Part of a small language model's weights: width 224, no biases in attention or MLP.
Each number is 50 + 15 x the weight over its row's rms, rounded and kept within 0 to 99. Layers, rows and columns count from 0. The size before them is the row's rms in percent of the matrix's.

# layer 2 MLP down, 224x896, rms 0.108, rows 0-124, columns 616-671
100:41 43 54 60 44 65 37 58 57 45 44 34 47 34 55 44 37 22 30 35 34 25 42 45 58 54 39 37 42 65 51 49 36 35 28 40 79 54 51 56 52 35 31 70 48 34 24 48 55 30 36 12 63 35 69 26
101:55 70 77 51 50 45 23 57 50 72 40 49 35 73 49 46 42 26 23 55 53 51 39 37 34 59 53 51 53 64 39 60 70 54 44 62 82 25 46 28 54 39 48 44 40 38 55 46 58 26 49 57 69 43 39 53
103:48 74 24 60 33 57 49 56 39 25 62 83 42 45 60 61 39 19 51 34 27 40 43 42 51 46 44 46 47 65 42 49 28 50 40 64 60 55 61 28 52 68 58 35 59 25 49 16 64 27 66 64 79 50 54 37
100:43 65 68 82 23 29 16 40 45 44 40 54 51 51 58 50 55 63 59 71 32 40 43 62 41 49 30 30 34 63 50 46 38 56 39 54 55 57 70 63 49 48 48 42 69 54 59 53 49 63 40 47 47 41 65 87
097:44 69 46 55 46 58 29 62 59 60 65 58 23 64 22 49 50 38 45 84 62 22 56 49 50 34 49 48 55 48 58 30 31 49 23 59 57 44 46 59 27 32 33 53 50 47 56 62 77 68 72 17 49 47 45 72
096:56 24 53 44 58 63 69 72 51 35 63 37 36 72 55 91 65 48 46 30 86 69 63 41 35 34 59 34 48 67 62 47 51 30 38 79 46 64 47 42 60 44 57 42 62 30 44 54 77 74 60 37 33 45 54 92
097:52 40 51 51 65 66 32 40 49 55 21 76 32 27 49 39 71 36 47 27 50 58 49 36 28 46 16 27 74 35 27 60 72 71 40 42 84 23 30 77 15 53 68 41 46 33 37 63 44 37 42 56 39 47 38 61
094:29 41 62 31 61 29 38 25 36 37 55 62 36 38 41 51 40 31 41 44 47 75 42 43 60 22 42 41 36 59 56 69 60 28 61 36 51 41 46 60 79 44 54 53 20 44 54 81 75 43 74 73 24 50 38 47
105:64 55 31 52 43 58 42 84 50 81 51 50 47 71 35 43 27 58 52 36 48 34 48 58 64 65 40 80 50 42 57 83 41 75 70 54 77 51 62 15 43 35 41 39 47 66 67 29 72 22 37 37 51 44 66 85
110:65 47 57 41 31 53 78 57 37 41 71 48 76 56 71 49 56 78 55 71 52 50 74 29 47 38 32 44 55 47 35 24 61 73 59 49 59 35 45 71 37 38 56 51 62 70 53 54 30 72 51 59 48 44 73 31
099:68 67 22 41 56 59 48 67 28 40 63 52 45 35 42 62 40 61 42 85 50 67 43 84 61 48 65 66 89 40 70 32 26 41 62 66 12 53 77 52 64 72 43 39 67 59 61 64 37 40 49 25 35 67 49 26
101:64 50 39 40 73 50 59 49 52 64 53 47 58 53 93 80 48 54 58 40 59 63 73 45 46 41 46 52 81 47 59 50 41 45 15 26 43 48 32 48 41 38 23 49 30 46 55 26 34 34 49 71 83 15 63 62
096:47 60 67 48 58 57 37 44 58 77 43 51 51 43 28 46 75 43 45 39 68 70 46 51 37 63 47 32 53 92 41 75 61 36 65 59 58 60 43 66 38 58 59 76 42 49 54 50 67 48 56 51 41 77 44 50
098:49 42 40 62 50 28 37 52 26 18 40 47 58 59 36 55 70 52 54 64 62 42 31 50 75 69 67 37 77 37 62 40 85 35 94 70 58 66 63 55 44 52 51 57 69 50 57 45 35 58 56 64 42 60 47 41
100:36 63 58 41 33 50 56 30 13 49 48 52 53 59 47 88 54 41 69 33 72 28 33 58 44 25 66 45 61 64 93 38 55 55 59 53 79 43 61 49 63 57 52 34 68 33 35 55 45 35 57 65 38 48 37 61
098:65 71 88 64 55 88 36 47 41 34 51 74 32 61 69 39 59 36 53 51 54 73 58 54 39 39 51 70 75 26 58 65 62 41 47 76 28 63 55 37 50 36 48 43 47 05 44 38 46 47 35 47 42 47 48 52
098:37 71 65 20 72 44 31 59 52 16 36 45 48 51 64 50 61 16 51 27 28 46 59 64 41 43 56 36 40 19 41 61 41 39 55 72 54 60 39 45 49 48 57 43 51 53 41 56 60 67 68 34 58 56 44 48
100:42 37 57 55 68 41 51 45 74 56 70 52 45 33 56 49 68 42 35 52 55 39 66 57 77 30 50 62 64 72 84 50 37 30 59 57 61 88 30 54 38 20 67 64 44 61 72 62 59 55 50 42 53 61 52 40
102:39 31 37 57 40 35 29 46 64 48 48 68 33 64 51 51 50 41 65 56 43 39 48 42 48 68 44 55 68 54 46 34 47 47 19 30 39 26 67 49 51 28 65 65 67 42 73 46 33 36 67 63 38 55 45 38
102:37 51 41 46 54 33 40 87 44 57 50 30 39 31 23 53 39 22 63 68 73 36 66 46 66 36 46 45 50 68 43 52 55 30 45 66 41 43 64 24 33 22 46 54 40 59 72 69 73 37 47 33 32 57 65 70
102:20 48 18 36 66 50 83 59 52 36 63 38 47 62 36 44 62 31 44 49 47 20 67 32 62 47 54 64 54 54 70 51 51 56 51 25 52 56 69 72 40 40 51 31 40 53 63 58 81 49 51 95 41 62 63 39
099:44 24 52 50 68 59 67 47 66 29 60 52 57 45 72 61 45 46 45 62 66 46 75 40 21 73 62 78 74 34 51 50 66 83 37 63 36 31 44 44 28 47 54 50 62 33 27 40 52 39 33 47 30 47 72 46
098:36 70 34 37 50 41 45 32 49 67 34 39 31 62 48 40 25 42 47 34 27 31 41 69 67 46 42 70 40 53 50 40 48 60 44 49 42 38 42 73 30 65 75 52 58 52 53 46 48 60 42 38 44 69 58 55
102:53 39 77 46 73 43 54 22 31 52 60 47 73 29 47 40 41 33 44 37 50 57 47 43 40 76 67 41 18 53 36 46 57 65 38 39 64 35 74 62 41 62 37 48 61 47 69 42 64 37 36 57 70 49 10 59
103:38 59 37 53 17 37 32 47 40 61 55 38 33 59 17 48 40 18 63 28 72 41 66 44 41 45 50 43 46 75 58 25 74 62 46 48 49 41 42 30 38 23 37 43 31 44 61 69 71 31 72 68 33 28 69 75
098:63 63 51 38 51 46 46 56 73 23 24 49 70 18 47 71 57 71 24 20 31 44 42 61 82 38 51 32 44 42 34 91 38 52 59 57 36 66 59 16 53 52 60 68 49 61 86 40 49 02 40 69 67 43 40 54
100:28 48 80 42 21 35 36 52 45 46 47 58 20 50 25 54 36 73 44 61 34 47 59 28 45 42 56 44 64 42 68 48 65 46 48 50 51 30 27 69 36 49 36 44 59 67 59 38 40 64 63 36 78 72 32 54
102:46 57 50 40 70 29 58 48 68 48 26 37 71 54 57 53 69 66 66 54 83 23 39 54 49 17 62 42 54 48 32 40 62 65 41 53 51 47 49 29 25 62 39 36 54 56 54 50 22 37 74 56 73 64 35 60
105:55 37 63 63 47 47 58 51 56 69 58 82 70 38 37 59 49 30 19 49 35 53 50 37 67 43 63 64 85 64 72 58 70 48 71 76 50 59 41 36 57 72 43 58 38 38 48 54 45 36 64 27 47 44 40 49
101:59 70 40 52 53 42 37 40 55 39 46 66 68 39 29 53 55 37 65 51 52 45 62 36 47 64 68 48 67 56 39 55 78 55 32 66 55 45 63 62 67 64 53 48 47 53 59 41 54 34 42 40 56 92 67 60
100:53 43 47 48 41 08 65 31 60 66 60 81 59 29 66 69 45 32 42 60 50 45 56 63 53 51 50 33 66 33 33 52 48 56 37 57 15 34 61 35 38 70 55 71 52 37 46 27 44 44 18 35 59 59 59 43
106:64 71 58 57 33 47 67 34 29 65 52 43 46 42 53 33 62 53 72 54 71 65 41 16 42 95 39 50 39 54 63 63 43 46 64 76 64 39 64 62 48 60 60 52 49 49 47 45 34 68 49 37 60 74 27 46
105:42 54 93 48 52 74 41 17 41 69 59 64 65 09 79 34 52 57 27 20 55 31 62 89 41 56 58 57 42 84 60 60 49 50 35 56 60 59 40 41 53 55 63 55 35 51 46 68 45 39 76 36 59 56 20 43
100:38 49 64 50 62 59 25 54 73 57 40 59 63 37 30 78 50 64 33 50 38 48 55 50 68 38 50 54 45 59 32 54 47 68 35 57 60 48 49 69 47 51 48 76 44 48 58 57 26 63 19 57 50 73 44 17
095:56 30 53 38 48 50 57 41 56 40 57 39 53 55 40 64 53 53 59 77 66 43 53 35 46 48 50 37 69 46 60 64 55 44 52 56 44 23 54 55 55 36 47 23 60 41 64 30 68 18 41 63 44 63 73 75
102:82 77 48 43 56 52 40 37 67 50 36 72 42 17 44 19 57 78 25 37 53 70 44 84 60 19 35 47 45 48 25 33 42 50 42 47 48 40 42 50 74 55 41 59 57 21 41 78 48 25 52 55 63 72 54 78
095:36 26 52 46 14 29 49 66 69 46 55 51 39 63 49 51 41 50 38 52 56 30 35 63 56 62 54 63 52 62 43 57 57 42 44 42 65 65 59 43 60 21 39 50 60 43 51 44 62 68 60 64 60 71 17 45
105:44 19 55 45 50 36 51 33 40 68 68 62 50 55 55 32 32 52 77 62 69 30 54 60 77 40 41 44 53 31 61 37 25 39 36 70 46 49 41 52 46 28 61 54 55 55 57 58 56 34 43 33 51 25 18 41
097:48 78 62 42 65 94 66 65 76 47 69 43 32 62 65 51 69 56 40 60 52 79 57 25 69 71 69 39 45 16 50 41 51 39 43 75 14 72 55 32 70 37 33 78 68 57 68 42 85 41 60 74 49 60 47 47
102:56 81 69 51 49 60 72 47 45 45 30 19 17 74 42 45 54 56 39 63 51 21 40 64 65 61 59 47 66 47 37 57 48 60 43 49 64 67 56 47 75 57 18 70 42 58 43 49 08 51 48 40 51 47 61 54
101:24 58 55 52 33 53 68 29 45 47 65 28 70 26 37 79 54 65 78 52 29 64 54 46 78 31 43 63 52 55 73 33 23 47 62 34 39 34 41 56 75 49 31 72 43 57 66 26 44 52 48 42 46 48 39 40
102:59 23 65 40 47 58 49 45 81 47 49 45 47 72 31 32 42 50 38 43 54 35 59 29 73 35 47 35 48 45 41 24 63 63 29 45 60 38 61 55 41 30 30 32 63 66 50 62 60 60 56 29 37 47 67 46
108:62 56 64 74 16 45 40 40 29 57 26 46 32 53 48 60 67 58 27 63 26 73 44 46 64 51 74 29 47 41 75 62 53 68 94 42 62 49 22 42 44 37 49 23 36 61 52 68 59 63 36 65 61 61 62 66
097:63 22 21 53 55 53 44 40 68 36 59 29 34 73 73 27 64 55 50 29 53 71 54 22 11 54 68 62 47 41 43 42 50 49 63 53 63 56 33 47 44 39 37 71 55 65 73 38 58 50 69 58 38 24 60 55
104:68 58 72 47 40 44 71 61 43 44 61 57 35 36 49 45 50 59 19 41 52 50 64 49 54 39 73 48 49 57 33 73 48 34 40 77 62 46 71 58 54 49 48 56 57 61 54 48 82 41 75 68 58 56 26 45
098:61 50 44 50 60 25 68 58 41 52 66 62 57 40 49 51 34 57 55 56 36 43 67 51 53 38 69 63 54 73 57 63 38 21 51 42 37 50 43 59 44 51 50 20 69 48 38 50 36 40 62 58 47 56 34 64
094:35 47 52 36 54 33 56 69 63 52 56 47 56 39 54 45 40 60 58 34 42 26 61 45 49 63 42 60 48 44 45 27 40 40 36 26 63 55 60 56 37 53 48 28 54 53 70 64 62 55 33 64 65 60 45 22
105:49 34 51 59 62 55 53 40 62 65 26 27 78 28 29 49 49 40 52 61 41 60 61 60 66 61 54 46 29 59 31 32 59 48 66 56 47 54 69 63 49 22 54 44 17 58 58 48 68 55 59 56 69 52 35 41
103:67 43 68 62 33 47 52 69 48 48 44 53 32 60 58 47 60 55 45 53 49 32 69 64 26 45 66 61 55 31 47 62 33 78 60 55 53 37 69 39 43 61 25 63 52 53 64 58 50 76 27 60 43 63 69 88
098:49 43 59 79 58 78 55 62 55 31 75 55 68 45 26 52 56 50 22 52 54 71 46 11 59 31 54 49 46 53 41 50 33 38 59 32 29 20 66 54 31 56 47 49 39 50 35 58 20 49 47 40 76 56 72 37
100:34 40 18 52 54 32 32 59 34 70 61 53 59 60 37 45 63 54 40 65 56 33 36 16 35 44 36 60 55 35 66 28 66 52 46 37 48 66 71 52 47 90 50 40 51 34 47 72 36 56 30 55 56 56 53 32
097:42 41 42 54 41 59 38 43 53 54 62 48 55 50 39 81 47 52 94 65 49 33 52 36 53 69 45 31 57 43 60 30 35 53 56 67 48 55 48 66 60 55 65 63 67 50 27 35 23 37 68 43 47 81 61 40
098:51 37 50 65 64 52 62 56 62 37 38 36 44 66 76 25 40 35 60 23 28 73 64 50 68 55 67 47 63 66 35 35 39 55 53 46 35 57 41 69 47 42 66 46 84 28 32 34 52 47 57 45 70 35 46 51
094:45 39 36 42 52 78 60 63 24 76 39 38 61 51 50 58 63 58 69 58 56 38 45 47 24 63 35 32 60 48 71 37 68 56 45 66 37 52 68 53 46 17 39 61 44 47 86 33 55 60 57 52 06 47 52 44
099:81 49 71 55 48 57 78 21 52 39 51 78 65 56 42 53 25 38 32 26 40 37 80 54 44 37 43 36 52 63 60 75 56 33 69 66 49 42 33 70 66 55 37 49 50 56 66 46 55 39 64 30 56 64 77 65
099:34 34 58 48 56 51 38 34 25 57 60 81 34 55 69 48 48 55 48 58 64 41 42 68 51 35 71 80 74 30 73 75 29 60 56 73 46 61 34 58 65 58 34 59 48 90 83 43 42 21 45 61 43 61 75 64
098:41 46 46 39 53 46 42 42 54 25 36 66 21 74 23 23 22 51 95 56 53 58 49 66 41 53 52 65 20 53 48 52 68 54 70 56 58 48 36 53 37 38 32 39 50 48 56 51 59 65 42 42 78 41 49 55
103:25 85 33 46 68 62 59 57 22 60 27 62 56 43 70 52 22 59 27 45 65 36 46 23 51 20 52 39 31 55 50 51 55 66 47 42 59 52 51 45 52 39 65 68 56 43 49 41 75 36 31 29 39 49 53 50
098:50 42 53 55 53 46 61 47 44 71 56 45 55 58 46 58 35 34 47 72 53 55 61 78 39 41 33 51 59 46 56 44 64 46 46 30 62 64 63 57 52 64 28 43 41 51 81 53 28 69 36 58 39 59 65 44
097:41 50 49 61 60 69 41 74 40 57 84 79 56 63 54 27 56 62 62 58 54 50 52 54 57 41 64 18 50 27 61 39 61 73 40 41 27 49 53 63 71 37 55 49 47 37 51 70 70 58 55 45 66 55 29 64
105:49 26 68 37 58 39 37 44 44 63 38 16 61 45 64 65 69 35 41 67 39 86 53 53 48 46 59 59 50 55 48 53 74 62 41 47 25 59 43 67 55 60 60 61 56 43 40 55 47 77 62 41 38 41 53 64
098:52 70 62 45 60 43 57 59 51 30 52 54 40 42 34 56 50 24 60 25 38 64 47 57 59 45 59 61 45 46 61 43 65 38 67 62 59 65 66 45 67 70 37 53 32 65 46 19 72 28 61 75 67 83 64 66
099:41 15 48 65 45 55 64 61 41 59 34 34 43 64 49 28 65 55 75 53 57 63 14 72 51 60 44 25 44 38 58 63 48 70 61 75 49 49 68 44 29 32 42 45 63 48 48 77 57 68 45 23 55 53 57 54
102:61 22 49 47 52 50 55 41 49 31 38 41 52 36 39 40 47 43 63 33 47 69 38 52 52 31 83 36 41 51 26 52 41 75 43 52 61 43 78 46 28 37 46 30 57 53 44 55 42 50 35 80 40 55 59 65
100:39 51 54 27 11 34 39 42 50 47 35 75 30 46 72 37 62 32 59 62 53 28 42 43 53 56 52 39 78 42 55 61 59 32 32 62 58 60 54 19 49 60 66 45 37 52 67 56 45 33 42 57 53 28 55 39
097:59 26 21 33 45 57 38 50 67 57 13 44 54 40 44 54 44 28 36 59 49 53 40 48 46 57 38 65 38 55 39 32 69 49 68 53 64 31 32 82 11 61 51 60 42 58 45 41 59 47 46 55 63 68 35 67
100:41 44 53 36 48 51 34 66 43 57 56 58 46 52 64 46 38 37 40 23 18 46 35 71 48 59 54 53 61 51 38 50 47 44 34 57 45 42 40 23 72 56 43 45 58 52 52 54 37 32 39 37 41 69 80 55
094:34 51 78 36 42 63 41 80 50 48 31 73 21 55 47 43 38 45 65 54 49 45 33 40 34 28 26 51 36 46 56 66 35 77 37 73 62 45 52 92 56 46 49 67 42 49 38 77 60 74 71 45 56 64 49 51
102:64 41 85 45 75 72 44 64 53 81 34 36 68 53 40 77 38 51 69 69 23 55 51 60 55 58 58 24 69 45 13 68 58 47 33 52 51 54 38 65 67 44 46 54 23 82 74 50 26 46 38 49 43 51 49 22
092:69 45 63 37 53 68 46 58 40 36 53 69 59 44 46 18 38 46 31 60 53 59 26 51 55 37 47 43 68 95 43 31 44 64 19 51 42 50 31 32 38 54 52 46 50 48 50 51 63 34 38 77 53 41 63 39
098:45 72 27 61 46 49 55 34 47 37 51 41 21 55 68 52 41 74 30 55 15 84 68 50 57 42 38 45 66 18 64 54 22 45 49 74 43 53 33 73 66 52 54 37 48 31 51 62 72 49 37 53 49 41 62 34
102:81 63 32 53 65 61 63 73 62 46 53 62 61 46 76 56 50 47 38 50 57 52 57 30 32 51 50 16 61 69 53 00 61 50 75 37 40 54 48 32 48 34 47 54 47 42 39 46 50 47 61 52 26 72 57 25
101:37 92 31 67 51 64 60 24 61 36 68 31 50 59 60 38 33 62 51 71 65 32 49 43 43 22 37 03 51 55 68 29 36 40 50 36 33 29 25 39 50 46 68 82 34 35 64 58 37 42 52 34 61 38 51 49
098:55 57 44 43 37 44 42 29 46 61 42 75 41 44 40 43 57 68 28 31 47 49 67 42 74 56 72 26 40 52 41 59 38 54 74 32 37 62 82 69 20 77 43 51 62 37 74 75 59 54 68 34 43 70 36 45
106:36 56 46 44 36 66 61 43 44 55 65 51 54 22 68 64 26 51 47 27 53 25 35 51 33 64 53 50 63 49 49 35 28 46 37 55 60 34 33 62 54 37 30 54 28 26 39 46 51 65 48 54 45 45 49 65
104:19 54 60 67 59 68 45 40 43 60 38 54 39 53 48 60 64 46 60 54 70 61 60 55 37 30 64 54 66 37 53 72 51 38 65 50 68 39 32 50 36 43 45 43 57 52 42 54 37 35 48 56 42 53 60 75
096:54 64 39 43 73 29 42 54 64 21 36 50 38 41 43 53 54 56 29 59 49 60 68 40 52 52 45 31 55 29 41 31 40 43 09 54 67 67 62 59 52 41 36 61 29 79 40 41 16 53 66 59 63 50 62 49
097:64 52 09 70 37 50 60 47 29 75 45 65 54 60 44 25 48 69 41 61 36 43 49 66 55 57 45 28 72 68 53 33 54 63 60 52 32 49 33 40 64 40 49 42 46 46 34 35 41 57 52 35 42 31 35 53
106:24 26 56 32 58 53 51 45 52 77 62 41 44 37 75 44 56 48 08 58 60 19 48 54 64 58 07 57 65 63 36 65 80 37 45 53 38 35 43 57 61 46 65 27 38 45 42 54 59 62 57 43 26 64 35 18
103:32 33 56 40 42 32 34 48 66 61 28 43 80 46 80 26 77 45 37 82 66 58 33 54 26 40 49 56 56 44 52 35 11 34 50 46 43 50 40 42 63 60 30 41 56 81 59 15 61 55 42 60 55 16 73 00
105:44 41 46 77 67 83 57 80 35 14 51 29 47 56 69 70 56 55 18 40 52 43 23 44 55 26 65 37 61 51 50 59 40 49 35 47 66 36 59 25 44 57 69 44 70 65 54 38 31 28 58 81 60 69 78 84
105:47 70 52 71 64 42 54 50 32 49 39 30 00 40 28 48 68 30 47 26 45 22 49 41 46 38 65 52 61 64 47 52 56 37 60 34 58 49 38 77 46 72 50 22 54 50 23 32 61 70 70 64 50 40 51 70
090:45 34 60 43 66 68 54 48 23 73 48 74 43 35 39 68 35 56 38 46 60 42 46 31 45 32 66 66 25 69 32 62 42 60 32 51 48 62 53 31 50 51 40 62 51 52 46 58 59 42 63 58 54 27 72 58
102:54 66 82 57 75 65 41 24 89 62 36 40 39 38 83 51 50 75 62 51 37 40 33 47 49 36 38 45 84 58 30 46 13 62 60 41 76 49 69 49 88 64 45 66 41 59 43 46 47 45 63 79 62 17 71 50
105:50 39 39 46 46 75 40 27 54 63 53 50 69 29 65 52 79 56 52 50 28 64 76 47 35 57 68 26 27 64 40 47 59 33 42 54 35 62 78 67 11 58 52 34 61 36 50 49 53 18 54 52 72 47 53 35
097:56 52 64 45 51 59 38 51 48 65 76 19 25 73 31 60 54 41 50 38 56 45 99 45 42 42 57 26 42 47 47 69 59 47 62 41 41 50 10 43 41 31 60 68 46 69 30 60 31 57 65 52 65 52 47 68
103:21 48 44 47 41 48 37 56 35 47 51 70 38 62 14 35 37 71 56 71 43 42 61 39 60 36 65 33 42 38 60 26 61 31 47 79 60 16 59 50 33 52 52 49 63 62 64 60 66 46 49 54 42 56 50 53
099:59 73 43 26 40 47 30 42 79 30 50 57 34 51 48 34 55 25 60 62 54 73 35 43 68 67 62 38 52 49 77 53 62 57 57 37 70 57 44 41 56 51 46 41 78 44 46 42 33 73 78 36 19 44 67 54
100:70 55 25 41 46 29 68 54 48 44 68 34 62 57 47 42 27 31 62 48 34 77 29 70 99 38 72 58 43 66 48 18 58 42 44 55 35 75 80 28 31 43 51 36 38 64 57 70 48 65 67 29 37 56 34 36
094:37 66 77 57 39 40 44 58 69 61 38 54 69 26 71 75 67 70 41 29 69 35 44 62 49 48 62 51 56 66 42 62 66 25 39 51 42 54 49 44 26 80 59 37 58 46 40 40 49 50 67 52 20 65 53 75
099:42 66 73 76 56 74 59 47 44 35 48 33 56 53 93 75 41 66 27 51 15 68 74 87 55 45 63 38 66 49 61 61 30 57 66 48 56 62 45 29 71 26 61 49 40 44 60 23 60 48 61 52 41 64 41 63
097:50 61 52 29 51 54 28 32 46 52 54 39 61 79 25 59 50 34 64 36 36 32 52 67 46 58 34 67 24 33 51 36 71 75 43 64 16 73 26 43 54 29 30 61 75 38 58 39 27 32 66 40 63 17 57 83
101:61 69 66 80 12 62 77 40 53 58 59 72 39 58 68 52 54 31 49 60 54 49 68 36 39 30 59 63 58 59 62 36 67 46 48 24 49 40 55 46 39 73 62 63 47 35 72 35 65 61 52 46 24 45 37 53
095:64 41 61 28 34 65 35 42 22 47 65 68 56 72 53 67 61 54 76 60 28 33 44 70 48 49 42 60 51 37 45 15 64 56 54 52 44 49 56 45 50 52 64 49 38 51 27 20 65 60 63 43 54 34 36 18
096:32 60 79 60 45 72 30 72 42 43 23 23 43 27 39 65 54 67 39 34 29 36 13 48 58 56 41 53 65 25 50 34 49 56 51 25 73 44 40 51 64 83 46 27 70 44 45 45 51 41 53 26 94 38 63 36
096:46 61 32 71 69 48 41 87 54 32 37 63 37 67 48 57 30 23 38 61 25 59 55 67 39 62 29 40 72 48 51 61 41 67 64 41 64 25 44 26 67 34 44 41 70 45 24 70 55 68 49 44 68 45 65 53
099:52 52 41 23 58 20 55 32 46 65 37 71 52 53 74 31 30 49 58 57 75 27 61 64 63 72 62 48 55 53 59 48 41 55 55 65 36 69 62 34 49 53 53 37 44 42 73 52 43 24 49 43 45 67 71 50
093:49 42 36 65 44 44 39 42 46 48 54 49 41 40 54 40 41 68 28 77 69 55 81 09 40 37 59 26 79 39 65 48 63 55 67 31 32 51 53 65 69 44 40 64 78 55 60 61 38 54 40 61 21 43 80 42
099:44 51 62 54 68 82 54 50 29 51 60 45 29 22 40 58 65 64 48 69 73 39 58 40 38 40 30 39 43 46 53 60 85 35 37 85 57 62 54 59 54 52 47 55 52 46 38 28 58 45 46 42 59 25 42 73
096:52 72 34 43 47 49 53 53 53 24 48 46 37 28 60 46 69 47 45 33 40 74 45 33 14 71 38 63 59 58 55 17 59 51 35 51 67 63 43 20 76 55 40 30 53 63 68 08 42 68 30 60 41 77 43 62
099:52 16 70 42 38 65 73 54 44 62 38 64 60 47 41 43 45 51 56 41 56 34 69 39 55 66 59 52 50 57 22 28 42 42 29 47 40 57 52 84 36 48 67 75 38 58 43 36 69 20 36 48 39 64 54 43
101:94 59 51 63 54 33 20 47 54 40 56 58 39 63 70 62 54 47 67 67 69 50 42 82 45 59 16 70 43 64 74 57 38 65 53 59 54 22 05 65 61 48 62 29 52 67 15 43 59 67 56 44 69 60 43 46
096:52 38 67 57 60 34 34 30 32 68 54 65 49 61 44 46 51 45 53 67 61 74 47 63 49 57 19 71 49 59 46 41 47 35 49 63 47 60 29 48 43 50 26 56 44 34 57 60 43 33 28 51 60 51 56 58
102:50 52 44 39 33 58 56 38 52 53 52 24 42 56 40 67 55 33 44 53 67 52 57 62 47 34 43 65 60 36 60 27 74 23 50 61 36 41 59 86 96 45 35 36 31 70 53 29 60 44 59 63 25 69 55 28
103:62 55 40 34 35 55 32 45 49 71 62 64 47 59 30 31 38 39 21 67 78 33 60 40 46 41 42 57 40 00 58 44 47 61 45 49 63 59 15 43 38 42 35 46 53 60 45 57 42 71 42 58 64 44 39 49
101:34 58 52 53 70 48 70 38 42 47 57 38 21 65 41 95 46 53 61 60 47 58 68 54 51 43 49 41 74 69 77 01 30 62 52 68 39 36 51 54 47 48 69 72 48 40 44 61 44 43 40 53 41 41 54 42
095:46 51 81 41 47 44 61 71 44 39 56 64 49 45 32 72 50 82 46 64 61 49 68 55 58 64 67 62 70 60 55 35 33 33 56 67 78 36 30 39 80 56 32 53 33 62 57 22 46 40 74 70 64 44 42 61
098:60 43 73 41 53 52 38 40 38 67 70 58 73 69 60 59 35 61 60 57 59 46 69 40 78 66 29 55 38 60 65 23 52 62 33 56 42 41 53 53 53 45 25 53 32 63 59 73 66 46 41 37 64 41 29 27
101:44 61 47 25 49 66 44 39 54 47 66 53 65 48 39 48 54 73 66 74 59 60 83 62 47 24 64 43 38 63 45 63 59 68 50 47 44 57 72 58 44 62 62 44 61 43 52 53 14 39 67 30 63 63 63 25
100:46 26 50 71 30 50 65 54 29 40 51 74 48 57 74 53 96 51 48 63 47 71 50 59 48 33 50 34 33 57 59 29 59 47 56 25 47 51 39 27 46 51 67 58 40 30 49 38 31 65 48 68 33 35 64 54
096:54 35 58 47 39 59 48 39 36 45 57 62 55 45 71 53 55 45 52 28 35 78 73 71 43 38 52 82 49 43 40 27 52 40 47 44 45 59 33 30 07 49 52 49 54 58 42 49 48 26 54 51 58 41 43 41
098:34 64 28 65 43 65 69 30 66 40 45 27 61 38 19 89 36 50 47 39 46 16 53 44 63 61 64 52 52 51 65 69 48 40 43 49 70 42 59 60 59 32 62 33 61 45 19 45 36 42 54 48 35 59 52 51
099:45 31 33 56 29 69 33 57 65 64 37 39 74 51 73 56 64 50 32 41 14 60 79 33 45 15 55 59 68 68 37 41 66 46 67 40 35 37 54 60 45 30 78 63 51 48 77 56 23 69 70 44 70 82 49 38
095:51 54 45 67 48 24 59 42 52 72 68 58 31 48 51 44 36 41 51 54 76 66 52 49 21 38 26 44 86 40 74 38 58 34 53 75 51 62 57 37 37 58 66 47 21 09 26 48 73 33 35 42 76 28 44 30
101:44 45 61 46 59 87 50 65 38 66 28 33 46 40 46 57 49 62 62 47 55 51 32 58 48 81 41 61 60 35 53 59 87 43 56 26 41 62 41 65 56 34 56 47 47 55 52 49 06 58 06 82 60 44 38 58
093:63 83 36 51 18 39 52 24 45 41 61 34 39 26 48 58 55 42 48 47 59 44 48 48 62 54 68 51 49 49 52 34 52 45 60 53 48 59 62 20 46 69 61 47 57 24 10 49 57 49 32 78 12 74 58 98
103:41 59 67 45 35 54 51 56 47 55 66 36 32 44 72 50 31 53 67 65 30 48 64 42 51 50 38 42 46 65 21 38 38 48 63 39 37 81 55 72 24 40 52 47 81 18 51 55 57 51 32 63 64 63 56 46
095:55 74 44 48 38 31 44 56 63 20 49 43 70 56 47 62 44 53 36 56 23 14 50 43 72 47 65 37 66 26 74 77 47 25 28 59 42 20 39 39 61 53 25 37 54 46 68 45 45 52 73 40 16 52 34 46
092:67 41 55 35 74 47 42 75 44 86 73 51 63 49 34 48 43 54 54 68 50 47 30 47 61 64 45 00 48 40 62 48 52 18 51 68 68 44 61 62 46 41 69 39 65 63 46 29 58 39 65 34 53 62 68 71
104:61 19 53 44 61 76 45 45 49 66 51 44 49 52 63 45 47 55 59 46 36 77 57 73 66 55 55 69 44 64 33 46 47 57 48 48 50 45 69 58 40 49 66 45 41 54 41 48 38 31 66 49 34 64 49 50
097:67 46 61 65 57 48 32 55 56 28 19 49 61 50 20 84 42 16 44 51 39 54 43 70 27 70 54 63 54 46 63 52 88 78 58 37 60 42 33 44 67 40 48 43 73 39 60 41 37 59 56 40 87 40 47 69
096:37 51 62 54 25 59 58 45 44 33 62 39 61 54 40 55 30 58 52 45 50 64 55 53 49 56 68 60 76 57 62 70 58 55 47 35 78 49 34 40 54 43 35 59 35 71 43 34 15 37 38 54 81 44 27 54
102:81 58 45 31 55 54 40 63 50 77 49 54 65 60 62 66 61 52 34 32 53 59 53 68 57 43 11 53 37 48 51 50 48 60 20 56 60 60 45 67 56 52 51 54 45 55 50 59 55 35 41 40 52 35 55 25
104:56 25 57 34 24 51 54 44 62 72 37 58 80 73 54 36 46 41 66 55 49 59 51 42 74 40 57 29 61 45 31 53 45 76 40 40 40 82 63 43 67 42 24 54 73 47 54 49 43 56 15 25 46 40 66 23
104:45 38 34 33 24 44 45 24 69 55 43 52 34 47 48 40 51 37 39 56 31 57 51 42 65 52 19 46 57 42 39 37 19 48 67 55 39 42 54 75 33 46 45 61 84 51 78 47 50 37 35 17 56 36 53 47